config = dict(
    num_attention_heads=5,
    hidden_act='squared_relu',
    qk_norm=True,
    tie_word_embeddings=False,
    lr_head=0.00863,
    decay_fraction=0.657,
    final_lr_fraction=0.0,
    train_tokens=132500000,
    max_steps=8088,
)
Each number is 128 + 24 x the weight over the matrix's rms, rounded and kept within 0 to 255. Layers, rows and columns count from 0.

# layer 6 MLP down (transposed), 640x160, rms 0.0918, rows 160-202, columns 0-79
[[107 110 170 153 136 158 112 111 150 145 120 128 120  92 126 186 148 132 143 127 141 111 149 138 108 117 143 166 121  95  96 126 155 135 127 124 147 124 107 126 127 100 162  99 119 126 147 119 125 126 114 118 156 137 119 136 102 126  80 110 116 104 107  87 146 122 136 107 169 159 131 131 102 107  99 142 111  87 147 156]
 [128  77 143 115 113 147 123 140 145  88 141  76 161 128 116 126 131  97 137 149 112 107 144 111 143 106 139 159 185 114 138  90 133 150 133 115  93 115 107  59 120 110 110 149 112 152 149 114 131 140 135 151 139 177 131 159 114 102  88 139  85 121 154 117  92 158 157 114 128 135 128 138 157 120 110 113 112 116 178 143]
 [171 106 119 102 140  95 122 124 110 177 145 155 149 133 109 131 139 169  90 121 117 124 128 121 104 149 147 100 145 144 114 106 165 121 103 166 134 135 130 186 149 108 151 121 114 155 180 111 151 165 129 112 117 164  83 114  97  82  99 167  71 152 106 136 186 135 115 134 113 145 168 144 117 156 123 134  97 157 130 135]
 [183 125 152 161 141 119 120  87  80 149 120 139 104 149 127 125 137 146 142 141 138  77 154 129 116 169  86 132 165 156 103  89 118 150 113 136 148 145 150 127 125 132 144 139 145 141 121 130 138 134 122 129  91 137 126 130 132  79 122 121 129 124 124 118 129 141 122 146 134 101 105 148 102 149 135 128 128 142 110 111]
 [110 133 123 138 120 147 145 108  96 106 115 152 116 126 155 122 112 163 146 143 148 133 146 126 118 137 114 103 135 147 135 122 146 113 168  92  92 199 139 130 111 129  93 116 160 146 141 132 123 151 119 148 151  98 121  91 159 121 121 136 140 158 143 148 140 129 151 130 130 123 143 151 131 136 158  97 128 128  70 133]
 [ 99 120 114 151 131 157 136  85 134  99 139 130 176 102 124 123 135 132 107 141 140 105 138  95 131 134  99 143 139 166 135 157 153 180 129 154 126 156 106 124 137 128 141 138 178 120 167 120  93  93 135 157 125 122 111 135 140 152 137 105 101 118 171 134 137 113 116 127 134 143 149 104 136 129 103 117 104 136 136 129]
 [124 138 151 104 123 145  83 155 116 133 165 153 129 110 140 114 120 105 129 151 142 135 141 135  97 171 114 112 132 116 147 113 131 148 149 121 125 180 148 133 111 119 160 143 165 153 190 131 116  89 142 105 100 140 129 186 104 152 148 127 113  85 126 131 127  77 160 129 125 180 118 132  93 130 136 147  59 126 156 121]
 [ 72 151 117 156 146 172 125 123 110 115 137 106 139 168 137 156 118 173 152 114 176 122 148 123  65  79 124 123 151 143 106 135 124 128 143 107 176 107 110  93 100  95 121  96 145  94 136  96  97  99 137 167 129 108 160  91 120 154 131  92 152  60 187 100 201 138 126 121 118 110 106 127  83 176 114 130 103  95 188 123]
 [139 155 133 176 167 132  95 136 125 132 117 128 148 132 149  81 126 131 141 127  87 116 171 141 124 125 130  85 148 178 160 118 136 185 118 127 129 114 136 138 150 123 159 114 144 146 107 130 137 117  96 121 135 102 160 158  52  79 129 131 145 103 145 150  94 170 135  83 145 141 136 123 123 138 149 125 117  94 116 137]
 [ 93 146 112 103 157 134 139 146 157 115 148 139  75 150 171 114 101 105  76 120  91 100 129 123 167 132 113 148 131 129 164 135 142 154  77 136 160 151 124 132 143 116 180 129 126  96 103  60 143 116 138 133 134  96 166 104 101 124 170  78  97 125 193 139  86 120 159 116 144 158 132 166 138 131 143 116 110 169  98  79]
 [119 117 117 117 162  74  92 117 159 124 161 134 130 147 134 110  92 111 131 109 150 145 128  89 153 127 177 109 125 124 116  97 146 144 110 111 147 122 126 177 120  91 173 104 118 113 124 151 151 108 113 101 133 164 122 143  66 113  67 149 177 149 112 108 148 151 127 147 128  90 103 115  92 124 105 107 101 117  89 109]
 [164 123 130 120 118  98  95 129 106 123 157 135  85 184  85 131 149 134 166 135 121 171 154 113 109 129 168 150  96 113 125 131  88 110 122 127 139  97 147 133  94 155 123 153 134 114  81 124  99 129 134 122 120 128 148 113 137 138 107 127 144 124 169  99 154 130 128 107 102 141 112  73 156 120  96 139 114 164 116 149]
 [138 124 140 129 130 147 119 141  99 171 131 151  94 152 160 143 135 117 115  89 143 108 118 130 110 130 163 111 155 103 105 132 141 121 153 118 134 115 112 135 109 108 117 134 102 115 123 127 145  75 132  83 163 137 116 141  96 152 100  75 104 150  85  91 130 116 121 130 169 148  79 124 150  97 139 106  54 138 103 124]
 [126 108 131 123 114 135 165 136 132 113  90 147 102  92 152 140 114 127 128 159 122 134 159 151 129 126 132 109 143 102 151 126 115 160 138 138  95 135 120 148 154 132 128 148 134 163 148 125 184 134 143 144 131 140 159 116  96 125  97 138 109 137 111 131 136 117 113 105 166 137 117  98 156 108 130 167 109  85 132 177]
 [141 131 141 146 128 156 147  84 135 158  97 126 143  98 115  89 115 187 155 122 130 135 107 130 103 129 125 131 116  80 136 109  97 127 164 129 151 129 164 149 147  95 122 141 134 110 140 132  79 154  96 151 112 125 145 134  94 145 118 122 122 138 157 157 146 180 115 145 147  89 121 148 117 112 150 134 127 152  91 121]
 [138 139 162 133  97 130 124 108 121 134 124 135 201 112 156 112 159  81 125 121 150 145 128 137  88  82 134 133 103 100 138 122 170  74 163  88 125 162 132 122 120 131 120 140 109 153 113 129 126 117 117 135 135 107 145 126 179 150 156 141 158 124 129 187 111 126 105 135 148 120 139 120  91 122 129 117 143 150 146 113]
 [116 123 125 101 130 113 158 138 118 185 138 115 162 128 110 115 120 110 141 102 133 112 128 121 171 112 135 156 120 169 105 142 117 119  93 139 103 131 110 111 138 110 101 150 141 151 132 118 104 161 122 120 110 153 151 145 110 121 126 105 137  98 138 135 116 137 128 142 135 114 102 154 130 145 115 133 130 166 106 139]
 [140 147 129 139 170 103  68 123 145 175 103 136 106 125 108 136 140 129 142 137 102 188 147 107 148 122 108 113 119 157 160 101 146 154 152  83 124  92 124 183 115  90 111 127 147 126 112 180 121 128 131 107 147 137 117 120 144 173 125  83  97 116 125 131 106 106 159  79 165 100 151 133 134 131 130 136 147 114  95 150]
 [ 67 122 157 120 110 130  89 145 180 146 129 137 145 148 118 114 138 122 127  92  87 122 130 107 149 113 108 105 153 137 146 122 110 153 125 107  99 152 146  90 130  97 139 133 143 149 186 117 145  98 132 117 113 100 141 128  91 157 148 120 136 161 175 150 130  79 119  86 120 129 126 136 138  94  95 118 100 110 129 125]
 [153 163 137 169 197 116 103 176 162 146 119 113 175 143 105 134 123 157 115 158 134 171 181 144 119 125 123 147 157  70 152 125  80  98 128 141 114 123 120 145 117 127 156 138 115 168 130 112 106 121 121 111 131 138 118 126 125 140 116 107  68 110 131 106 146 101 115 118 153 131  99 125 102  60 128 143 132  78 142 135]
 [114 167 148 106 125 133 108 142 120 169 109 145 124 166 123 132 104 124 132 104 129 124 127 136 155 151 125 110 146 160 105  88 117 104 115 133 120  86 125 129 112 130 128 118 111 170 123 171 123 112 182 129  96 138 138 133 146 156 145 131  86 166 106 101 147 109 137 152 127  94 121 150 128 123 168 155  97  96 111 140]
 [173 116 103 101 102 102 172 151 113 165 126 163 125  92 160 136  85 149 111 139 130  99  68 136 104 187 162 104 136 135 103 137 118 152 121  99 127 160  88 171 140 118 152  96  71 113 123 160 157 158 155 120 140 152 109 119 142 118 114 132  94 131 136 115 120  82 128  73 130 100 154 152 128 121 172 129 128 115 161 142]
 [138 134 126 126 127  85 162 132 119  97 134 135 175 167  98 154 126 111 157 148 148  82 127  81 167 152  87 116 137 138 182 138 138 104 109 161 120 150  73 128 145 132 118 137 171 115 156 125 123 122 137 125 113 121  98 101  94 115 115 152 132 123 143 132 115  90 139 118 111 102  79 109 166 143 142 142 146 126 143 118]
 [105 120 130 178 153 107 121 135 142 124  90 189 155 111 136 109 137 108 120 163 156 150  81  87 104 130  96 153 130 111 155  83 162 106 113 115 112 137 151 117 131 134  92 119 107 129 166 157 140 162 139 115 129 136 166 154 143 120 127 121 107 103  88 135 123 129 116 102 115 135 139 107 119 123 143 145 117 124 156 196]
 [130 156  90 142  99  96 148 121  69 127 127 111 151 100  83 119 143 117 126 134 142 138  92 189 138 112  88 143 100 148 188 151 112 151 139 122 111 106 137 135 106 109 150 153 181  81 135 119 130  89  72 113 123 137 131 100 154 146 138 136 117 124  95 125 114 114 191 134 101 151 133 150 138 174 123 152 138 111 189 161]
 [186  93 131  94 167 118 132 137 136 138 131 124 129 135 129 168 106 119 136 107 133  55 112 195 131 131 139 136  96 150  86 120 140 114  84 101 141 120 131 130 155 103 134 144 173 134 108 110 126 143  98 111 127  87  71 143 117  97 169 150 108 154  93 104 156 180 139 109  99 102 129 120 147 107 107 128 133 133 129 151]
 [116 120 155 142 135 101 103 120  95 139 113 150 111 189 153 165 163 123 108 144 121 123 122 129 125 102 101 109 149 143 157  86 137 154 132 133 125 133 110 135 108 144 178 104 139 136 139 155 154 131  89 135 118  87 119 129  96 124 141 144 107 118 156 130 120  99 148 138 132 182 139 134  77 129 116 115 143 114  71 145]
 [112 107 134 112 137  96  99 139 128  81 115  98 126 107 133 110 121 134 100 169 145 152 110 130 141 172 117 166  80  84 146 138 133 113 138 187 166 136 130 115 141 151 153 113 121  77 141 145 113 144 141 129 109 105 138 123 128 172  63 137 136 147 145 148 122 129 119 120 120 147 147 114 132 126  93 152 107  97 124 160]
 [124 155  85 128 105 139 136 144 114 148 118 130 118 123  93 123 131 151 112 109 133 141 125  93 147 138 132 146  83  97 121 134 151 101 126 109 103 146  98 134  82 137 107 151 145 133 165 123 124 125 120 145 169 120 141 119  83 166 120 107 149  84  91 124 118 138 113 140 136 138 137 147 133  90 146 126 123 122 109  93]
 [122 159 139 127 109  93 160 163 102 136 153 151 171 119 127 148 146 127  91 128 147 137 147  98 136 142 136 128 159 155 121 116  57 105 143 142 135 140 163 126 148 112 142 137 137 155 104 146 110 108 117 101  91 133 108 130 106 160 134 133 141 133 122 110 130 206 164 122 113 129 116 153 111 108 133 101 139 127 140 131]
 [124 113 131 134 126 143 110 102  82 153 147 111  98 153 173 153 176  95 138  86 132 121 128 172 144 135 165  86 141 161 117 141  69 136 111 176 152 150 107 112 145 116 141  99 148 104 145 163  92 140 144  94  96 111 149 162 131  97 119 164  93 128 135 119 105  78 133 107 112 154  90 152 133 161 123 101 142 115 112 143]
 [187  43 129 106 132  99 129 168 107 150 140 111 188 131  96 104 151 160 137 120 117 129 130 122 127  95 159  80 100 118 104 129 154 148 170 121  66 122 127 137 159 121 103 123 130 151 113  97 153 155 120 109 152 133 154 108 123 157 146 140 177 114  76 161 128 117 115 133 159 110 105 118 146 115 125 141  94 135  98 143]
 [150 152 157 126 110 150 160  85 101 131 125 119 128  87 119 185 157  82  90 166 102 102 149 134 144 117 158 123 115 122 141 117 132 130 158 151 125 135 119 154 114 118 147 151 144  93 144 158 165 114 125  69 144 152 185 111 136 141 123 142 160 104 118 117 132  94 159 155 110 116 156 137 121 143 123  94 125 109 121 154]
 [162 119 104 152 149 137 108 104 118 135 110 154 147 112 121 107  61 152 121 133 112  92 134 142 134 136 142  94 131 117 159  92 155 120 139 179 135  95 108  91 109 131 133 141 129  97 110 128 171 169 112 137 109 123 170 119 104  90 129 134  96 108 131 114 131 150 119 128 108 144 161 130 143 133 155 140 134 140 126 137]
 [110 133 151 157 138 107 143  83 105 100 138 129 149  89 153 128 129 125 136 114 121 111 100 137 122 137 138 165  69 113 158  86 102 142 139 146 179 133 103 126  97 133 108 129 123 132 142 105 113 150 131 118 124  78 127 155 114 152 121  98  85 155 100 102 154 118 143 129  91 163 145 142 159 112 131 142 137 131 145 127]
 [186 145 166 138 153 182  87 122 142 153 125 167 145 134 129 156 116 105  97  86 130 120 147 131 122 149 130 146 133 117 140 140 131 139 159 183 113  99 131 132 119 149 135 139 144 124 142 138 118  99 131 107 141  93 139 124 137 123 129 125 139  71 134 134 138 129 130  98 127 113 170 136 111 148 105 118 181  86 141 162]
 [143 156 102 123 136 132 115 107 112 159 128 114 162 122 170 156  90 131 137 144 121 147 169 157  90 152 126  43 134 118 132 109 156 137 109 140 152  80 138 119 138 165  98 146 113 152 105 112 145  97 130 140  87 119 161  91 119 127 108 134 139 124 176 154 173 157 118 126 109 126 114 103 145 152 160 138  97 121 117 133]
 [132 179  96 103 104 136 128 129 148 124 125 131 121 161 104 167 149 152 132 132 135 119 130 131 106 134 140 156 124  93 140 151 140 115 135 155 143 180 177 159 153 213  96 114 177  91 177 120  91 102 152 117 160 110 108 169 138 107  87 103 112 108 122 171 163 122 139 145 124  97 106 138 118 110 123  95 108 119 119 152]
 [145 144 100 127 121 151  93  85 126 142 116 111 190 104 137 117 111 114  88 100 149 139 117 152 134  84 169 135 105 190 110  88 110 122 102 101 124 138 143 103 113 134 125 126 117 107 142 131 118 125 145 101 108  87 138 103 172 127 169 123 111 124 118 136 178 101 139 136 126 111 135 107 139 159  96 126 171 133 111 137]
 [ 97 135 153 139 138 132 141  73 124 131 110 135 119 174 119 103 142 101 119 137 107 133  89 100 116 144 128 127 166  55 103 101  89 125 143 146 181 160 139 145 142 124 164 135 143 119 115 147 115 133 124  95  84 103  94  89 114 119 150 153 140 117 106 134 140 134 133 114 103 130 131 120 113 169 159 177 159  88  86 145]
 [125 128 143 170 137 156 143  99 151 159 108 146 128 110  98 118 108 140 102  97  55 141 138 118 114  88 161  94  90 111 116 126 160 135 138 111 106 131 153 156 176 136 116 151 162 116 100 181 126 155 132  81 112 144 123 112 108 127 111 152 166  99 132 129 163  97 119 102 178 147 138 132 124 140 164 124  98 133 144 140]
 [115  84  98 101  72 167 159  94 170  94 127 150 148 156 102 116 154 112 100 116 120 152 128 112 177  92 147 137 115 111 121 115 111 131 116 181 145 157 155 124 187 144 114 107 137 121 116 104  98 126 107 144 139 113 130 120 127 116  99 165  88 174 127  98 131 128 150 108  76 158 137  93 132 129 104 125 154 128 149 116]
 [183 105 146 146 135 156 138 120  91 106 124 132 126 114 142 128 127 104 115 128 127 159 164 176 157 135 168 101 143 131 130 124 104  97  80 120 126 153 142 148 158 140 136  98 108 108 125 123  86 129 162 139 114  98 126 102 162 140 122 134 162 132 116 107 142 137 186 140  87 125 177  93 128 126 130  87 151 146 153  89]]
# layer 6 MLP up, 640x160, rms 0.0937, rows 161-202, columns 0-79
[[124 166  94 121 124 118 118 127 104 150 144 138 124 131 136 122  94 137 132 145 139 146 108 116 173 135 125 150 154 118  67 132 134 155 156 167 114 124 179 121 105 108 128 160 128 136 164 161 109 150 144 167 158 113 138 142 163 172 126 120 117 130 132 106 137 155 128 141 121 109 142 150 172 167 108 124 136 106 129 153]
 [128  93  96  98  97  78 152 119 133  98 108  99 117 139 136 110 114 137 135 156 153 117 168 111 102 121 106 134 106 149 134 134 100  81 122 148 159  90 113 162 134 145 146 138  91 139 152 149 154 148  77 116 168 143 109 179 106  96 109 161 139 163 124 157  75 127 142 150 122  84  59 137 148 120 108 125 132 130  62 108]
 [103 104 145 128 135 112 131  98 147 100 155 115  98 109 112 136 136 132  98 140 140 184 139 132 164 120 102 128 107 119  83  94 127 141 129 119 128 135 154 123 111 131 121 178 151 101  95 140 171 150 128 119 119 121 128 136 153 131 111 150 150 118 102 153 110  96 142 156 101 111 102 134 129 134 154 138 183 119  63 115]
 [ 89 111 114  90 132 142 133 132 162 140 133 130 119 120  98 139  92 130 137 158 146 121 120 146 173 163 175 126 102 107 119 145 128 149 125 104 110  91 114 142  93 122 136 155 124 115 128 148 138 111 122 154 124 110 155 130  98 148 140 104  97 127 163 146 123 135 119 120 110 106 129 114 133 122 149 158 107 137 119 144]
 [124 103  97 143 113 119 132 117 120 167  76 155 141 103 132 105 142 170  93 118  90 117 105 102 150  99 137 100 101 105 154 132 133 172 139 144 121 125 120 132 121  61 117  74 161 109 163 174  77 122  96 124 121 120 131 114 176 138 144 151 166 162 133 136 122 130 145 140 133 128 135 122 103 150 112  97 118 126 187 157]
 [151 147 128 138 112 150 135 177 119  94 161 134  85  97 110 104 133 142 155  93 129 112 149 140 128 174 163 122 152 117 117 152 111 111 145 138 129 128 144 108 131 144 128 145 134 155 139 117  99 105 131 153  99 124 110 110 120 128 160 131 108  86 158 124 133 103 174 119 119 154  94 133  86 150 113 126 115 165 105 114]
 [102  92 145 135 146 153 129  91 103  96 120 140 137  59 174  96 129  84 105 123 126 128 104 145 125 140 111 119 110  93  93 189 153 112 168 185  93 182 154 151 141 147 155  99 140 121 136 107 165 148 122 134 189 133 116 137 108 134 169 153 164 147 111 113  81 155 143 130 136  98 122 175 110 159 127 115 123 170 141 107]
 [100 149  96 115 144 149 165 136 137 139 162 119 138 116 124 106 140 117 112 166  82 116 113 152 118 129 133 140 146 172 131 151 108  83 115 153 118 119 129  68 162  72 142 121 118 139 137  87 114 120 150 136 119 117 130  96 147 157 157  97 130 126 139 125  62 150 112 124 126 215 116 140 100  97 158 142 152 118 133 111]
 [ 88  94 118 150 142 114 171  83 149 108  97  99 176  94  97 125 151  36 103 119 155 144 106 117 143 142 128  73 134 112 116 164 118 139 109 118 136 145 130 167 154 118 110 154 119 183 108 147 119 150 133 163 106 142 107  96  73 124 103 137  98 155 133 120 105  87  86 143 125 128  80 132 106 110 126 156 167 116 136  98]
 [133 119 167 126 113 117  90 107 170 108 102  77 140 149 114 115 148 140 145 134  97 115 117 146  93 141 116 169 143 135 126 176 101 111 101 101 134  80  97 115 130 114 117  89 103 138 116 118 146 119 139 138 135 116  92 119 163  86 129 100 154 134 126 106 108 108 142 139 111 120 111 162 135 114 137 106 118 134 133 154]
 [122 160 144  92 136 118 141 110 156  69 124 132 120 126  82  81 131 114 152 126 139 120 126 117 130 118 118 174 133 133 106 125  95 134 122 128 127 117 123 147 156 131 146 160 122 130 133 147  65  89 123 141 126 104 110 114 102 122 118  93 136 134 137 154 129 118 132 127 122 111 105 123 104 141 131 106 123 142 114 144]
 [ 86 145 169  96 130 137 111 129 175 116 153 152 125 195  86 114 113 100 129 102 141 137 150  86 133  80 102 100  70 109 146 142 135 111 123  80 133 110 114 122 120 127 107 147  79 101 118 130 115 111 127 150 151  84 103 100 129 146 106 125 105 160 126 153 113 118 120  97 146 162  67 145 107 137 121 155 104 170 146 123]
 [ 68  87 157 148 169 126 138 125 150  90 136 124 124  99 147 123 164 115 126 143 143 159 131  96 171  96 120 133 146 147 116 155 130 124 155 135 157 121 134 118 128 111  96 101 154  81 112  76 139 131  93 141 122 130 130 135 135 143 134 141 113 153 104 129 100 141 138 122 128 140 130 136 118 119 143  77 156 117 111 118]
 [119 128 101 103 123 115 146 128  93 159 165 106 113 118 159 183 127 146  91 152 150 120 138 126 137 115 136 119 121 151 131 164  77 102 158 140 154  92  81 111 117 157  85  76 109  96 134 126  84 137 114  97 102 111 138 111 139  99 129 120 125 108 105  57 127 117 112 156 161 124 127 139 107 151 141 130 149 154 114 132]
 [ 83 120  77 129 138 124 145 130 115 138 118 127 102  99 125 124 158 121 133 135 145 113 120 111 140 168 122 106 132 134 126 129 151 159 161 130 103 136 112 162  77 164  92 127  95 108  99 178 109 121 147 132 111 145 133 135 164 117  99 145 115 123 132 128 129 158  79 162 130 118 127 171 158 119 103 107 178 103 155 188]
 [131 143 112 140 184 210 171 101 164 141 155 114 129 153 131 147  76 155 106 136  92 123 110 148 136 117 131  85 131 120 147  98 138  77 132 122 133 162 121  69 116  73 133 132 120 147 164 123 105 135 139 121 102 175 147 114 131 126 153 143 178 119  94 156 159 178 114 128 122 132 104 131 154 112 130 129 130  98 157 120]
 [133 113 118 141 105 139 140 107 102  78 116 106 157 106 120 142 140 168 155 136 118 108 138 112 130 166 130 119 124 111 112 141  90 142 116 196 134 112  90  99 108 109 111 115 153  69  69 128 153 134 144 108 120 154 142 139 148 132 143 121 138  94 119 128 147 147 139 129 155 141 101  83 123 119 139 163  95 132 123 121]
 [128  98  80 127 145 143 143 122 138 107  97 131 130 121 179 173 129 114 147 155 133 173 104 127 137 102 117 141 123 133 142 156  98  91  97 117 114 130 137  86 134 159 146 148 138 116 129  94 102 109 122 131 157 155 111 110 115 137 145 152 159 127  88 135 102 127 149 138 163 131 114  90 122 137  85 138 152 136 150 133]
 [139 142  88 131 183 129 117 106 136 138 150 137 138 131 126 156  99 147 165 134 105 121 125 133 101 110 136 150 134 123 151 126  84  92 130 113 138 119 147 164 105 128 120 129 116 147 132 158 144 162 143 100  90 131 170 135 139 104 127  90 110  96 122 101 109  83 115 134 155 162 124  92 130 117  91 125 142  99 108 109]
 [132 134 137 129 121 134 145 157  80 130  99 139 146 130 144 103 146 137 118 116 113 154 181 146 183  96 147 140  82  86  71 123 126  76  91  94 121 140 141 113 136 147 113 114 181 112 169 136 132 192 157 158 122 151 140 156 151 131 152 143 133 131  89 107 141 137 118  96 138 122 118 127 108 144 125 135 154 122 113 111]
 [139 136 115  91  75  91 140 141 132 161 121 152  73 156 122 115 163  94 126 153 157 138 123 138 124 144 150 169 117 135 120  94 122 149 132 138 109 111 110 169 116 131  81 163 107 144 105 104 136 116 126 140 149 137 100 106  96 161 142 152 135 166  89 115 100 131 140 137 106  98 165 151 149 153  78 104  64 133 105 127]
 [131 139 146 128 122 136 120 150 131 109 112 134 106 136 135  93 138 147  97 109 152 113 126 131 159 116 140 110 119 127 129 135 116 159 150 150 132  96 155 145 109 127 130 109 127  89 111 129 139 109 101 108 140 138 147 147 108 152 121 137 151 122 120 122 147 109 154 153 131  98 137 160 161  82 157 120 109 106  83 108]
 [ 91 136 148 102 104 109 109 105 163 106 158 104 125 112 133 144 157 104 153 134 138 112 102  87 106 135 109 132 114 139 210 135 122 135 192 156 134 133 113 126 129 102  95 129 121 147 153 131 101 128 133  83 106 154 155 161 112 134 133 113 106 157 141 117 104 130 134 153 131 127 120 147 163 119 122 134 152 183 123 123]
 [100 109  97 136 166 121 109 132  97 122 171  89  98 151 107 155  98  91 122 178 135 143 125 153 118  84 131 101 164 129 112 115 126 118 119 116 115 160 158 134 130 135  67 142  83 136 107 169 146 142 117 116 110 103 133 152 107 120  97 122 139 125 112 109 103 138  92 159 158 127 129 131 128 152 151  95 152 102  87 131]
 [ 93 117 140 112 151 177 148 115 126 110  95 125 124  95 116 109 132 157 141 104 115 114 112 152 177 101 104 130 121 161 144 141 152 139 134 109  91 105 136  95 107 159 147  96 106 116 128 121 104 124 117 109 150 128 128 155 132 160 104 124  70  93 110 132 104  92 135 145 143 145 120 163 148 102  97 111 117 141 133 115]
 [131 144 116 127 126 117 118 134 121 146  98 168 101 170  73 134 142 143 151 148 125 161 172 132  89 143 140 103 156  93 152 117 141 106 116 131 135 160  98  85 135 144 164 110 124 128 117 138 119 133 124 133 169 150 135 148 126 122 147 110 124 138 177 141 129 140 133 145 110 110 139 156 109  96  85 115 148 117 127 145]
 [137 150 154 167 114 183  79  85 137 123 114 104 153 111  88 153 159 134 144 114 118 169 140 206 126 122 153 120 141 107 111 149  85 130 148  85 116 133 136 138 127  89 145 186 144 135 136  98 153  69 127 141 145 124 135 107 130 151 148 122 124  96 128 146 107 126 154 100 157 121 117 130 125 132 164 138 115 191 120  91]
 [147 103 157 119 169 131  87  92 138  87 145 134  95 131 159 105 176 129 145 171 132 106  96 138 103 124 123 145 135 125 115 116  69 146  78  92 127 125  93 119 129 136 105 122 137 104 128 143 162 142 146 118 111 150 139 140 148 130 136  92  96 127 146 108  94 166 126 135 136 160 109 150 144 134 135 172 138  96 151 114]
 [ 88 124 110 165 115 104 123 132 110  95 121 159 141 162 152 112 154 125 109 137 100 121 144 153 116 150 163 138 131 138 130 130  54 116 152 120 141 139  94  95  79 130 109 111 167 143 161 156 135 182 151 123 142 142 170  89 115 124  89 102 109 134 124 110 108 137 142 144 108 173 117 116 103 114  99 102 145 114 107  75]
 [146 150 131 142 135 141 145  74 135  94 145  88 106  97 114 116 142 150 115  77 118 109 120 135 133  91 115 108 158 123 100 140 145  73 160 150  97 113 178 142  89 125 119 129  90 133  98 147  85 132 165 126 101 192 127 182 135 119 129  84 124  93 122 110 103 164 124 147 136 124 148 115 120 164 104 110 134 134 121 107]
 [119 120  86 114 150 110 178 121 159  95 110 171  86 124 136 137 114 125 130 107 118 127 122 104 137 108 137 147 153 130 148 142 128 120 138 148 103 104 132 149 115 150 133 150 125 140 126 145 143 124 129 128 134  86 119 110 132 133 126 150 124 145 128 132 138 116  90 112 127 148 136 131 144  93 124 150 116  95 147 160]
 [108 116 157 174  90 100 156 116 124 102 139 129 121 136 112 159 127 130 157 139 163 144 139  99  90 109  95 124 129 115 132 158 127  88 123 129 156 127 142 127  80 102  53 101  63 129 124 119 142 137 115 126 152 112 126 155 128 162 155 113 121 148 121 124  87  92  97 131 147 128 149 105 131 125 104  88 119 103 105 134]
 [137  94 121 113 150 123 136 180 121 133 127 180 105 139 147 122 140 148 131 175 190 120 140 123 137 182 101 103 128 100 131 169 124  87 126 119  99 113 150  95 150 181  85 137 109 124 136 129 134 128 115 114 104 184 140 146  76 123 111 122 156 116 122 149 109  97 130 189 108 121 131 148 132 155 113 127 123 146 132 180]
 [126 150 151 156 153 133 126 131 164 127 155 124 116 137  86 137 107 106 123 146 130 128 164 144 139 130 138 116 144 106 107 146 130 123 112 140 126 133 140 176 126 135 133 162  91 130 101 131 133 135 146 134 109 120 134 175 113 170 127 131 176  94 149 179 180 107 122  95 125 143  96 130 136 129 108 143 132 107 101 125]
 [137 115 107 111 152 117 131 134 115  73 163  86 117 155 158 115 138  97 115 108 135  98 102 142 117 150 153 112 106 153  98 131 106 129 142 147 144 119  98 125  67  89 114 135 163  79 116  95 129 137  87 142  73 119 108 158 146 136 125 115 134 173 110 145 139 136  78 147  99 132 142 105 124  94 136 175 138 155 122  90]
 [154 155 154 106 109 134 141 118 145  81 150 138 125 132 112 153  99 151 133 134 197 164 134 125 144 119 112  99  85 107 117 163 106 116  97 123 121 156 147 163 159 131  81 167 167 138 148 129 145 144 160 142 104 123 130 120  63 138  95 134 116  88 152 116 121 125 154 159 153 152 169 136 160 175 124 143 124 148 169  92]
 [106 152 101 129 175 130  89 131 103  86 132 135 127  82 130 139 117 144 121 180 149 157  99  98 132 163 153 113  99 154 120 108 118 124 135 130 143 114 113 109 162 106 143 116 142  74 143 109 148 142 158 163 100 140 147  75 123 168  92 143 135 138  90 149 150 145  79 169  87 117  92 110 111  81 171 113 140 108 137 150]
 [ 88 121 111 101 150 138 152 154 131 120 145 124 109 127 124 117 138 159  61 148 155 174 122 146 134 158 138 157 111 105 121 128 184  92 114 117 190 153 173 108  82 100 123 148 141 129 142 112 104 111 175 164 118 118 106 143 131 115 116 135 108 103 124 147 100 113 165 125 109 160  82 147 164  91 118 154 149 160 100 135]
 [164 126 119 138 146 128 162 144 108 146 156 117  80 161 134  96  63 109 111 140  90 152 152 126 101 110 124 125  98 122 142  75 110 177 124  78 170 125 125 106 135 121  84 173 137  94 167 159 103 119 150 110  94 137 156  88 160 145 151  96 124  75 113  98 127 133 112 166 129 129 118 177 110 133 103 118 117  95 123  85]
 [147  90 118 157 114 139 128  96 145 108 112 123 115  64 141 124 112 117 162 123 101 145 122  70 101 126 182  82 127 131  52 143  74 121 139 153 122 153  81 117 140 112 123 136 139 135 148 133 170 143 133 101 106 165 116 128 152 133 159 118 105 124 141 130 146  99 121  92 114 150 158 112 116 146 128 153 152 159 122  96]
 [ 84 142  81 150 180 154 121 111 135 144 156 112 109 141 119 164 134 111 110 146 138 101 182 146 165  87 131  79 137  95 123 117 149 106 118 151  61 188 127 190 166 114 162 110 125 129  95 163 131 124 147 143 135 106 122 113 148 162 121 137 151 141 136 127 132 128 123 113 127 126  92 164 151 103 110 154 145  95  94  97]
 [149 117 139 144 146 104 159 147 150 126  92 136 105 111 144 104  95 107 120 146 120 123 140 127 109 139 158 110 109 111 115 168 158 120 140 130 122 130 161 101 181 116 156 152 159 100 136 155 117 148 100 106 127 149 167 178 125 127 135 113 118 169 134 133 159  97 126 138  73 122 145 155 108 137 137 117 104 150 166 121]]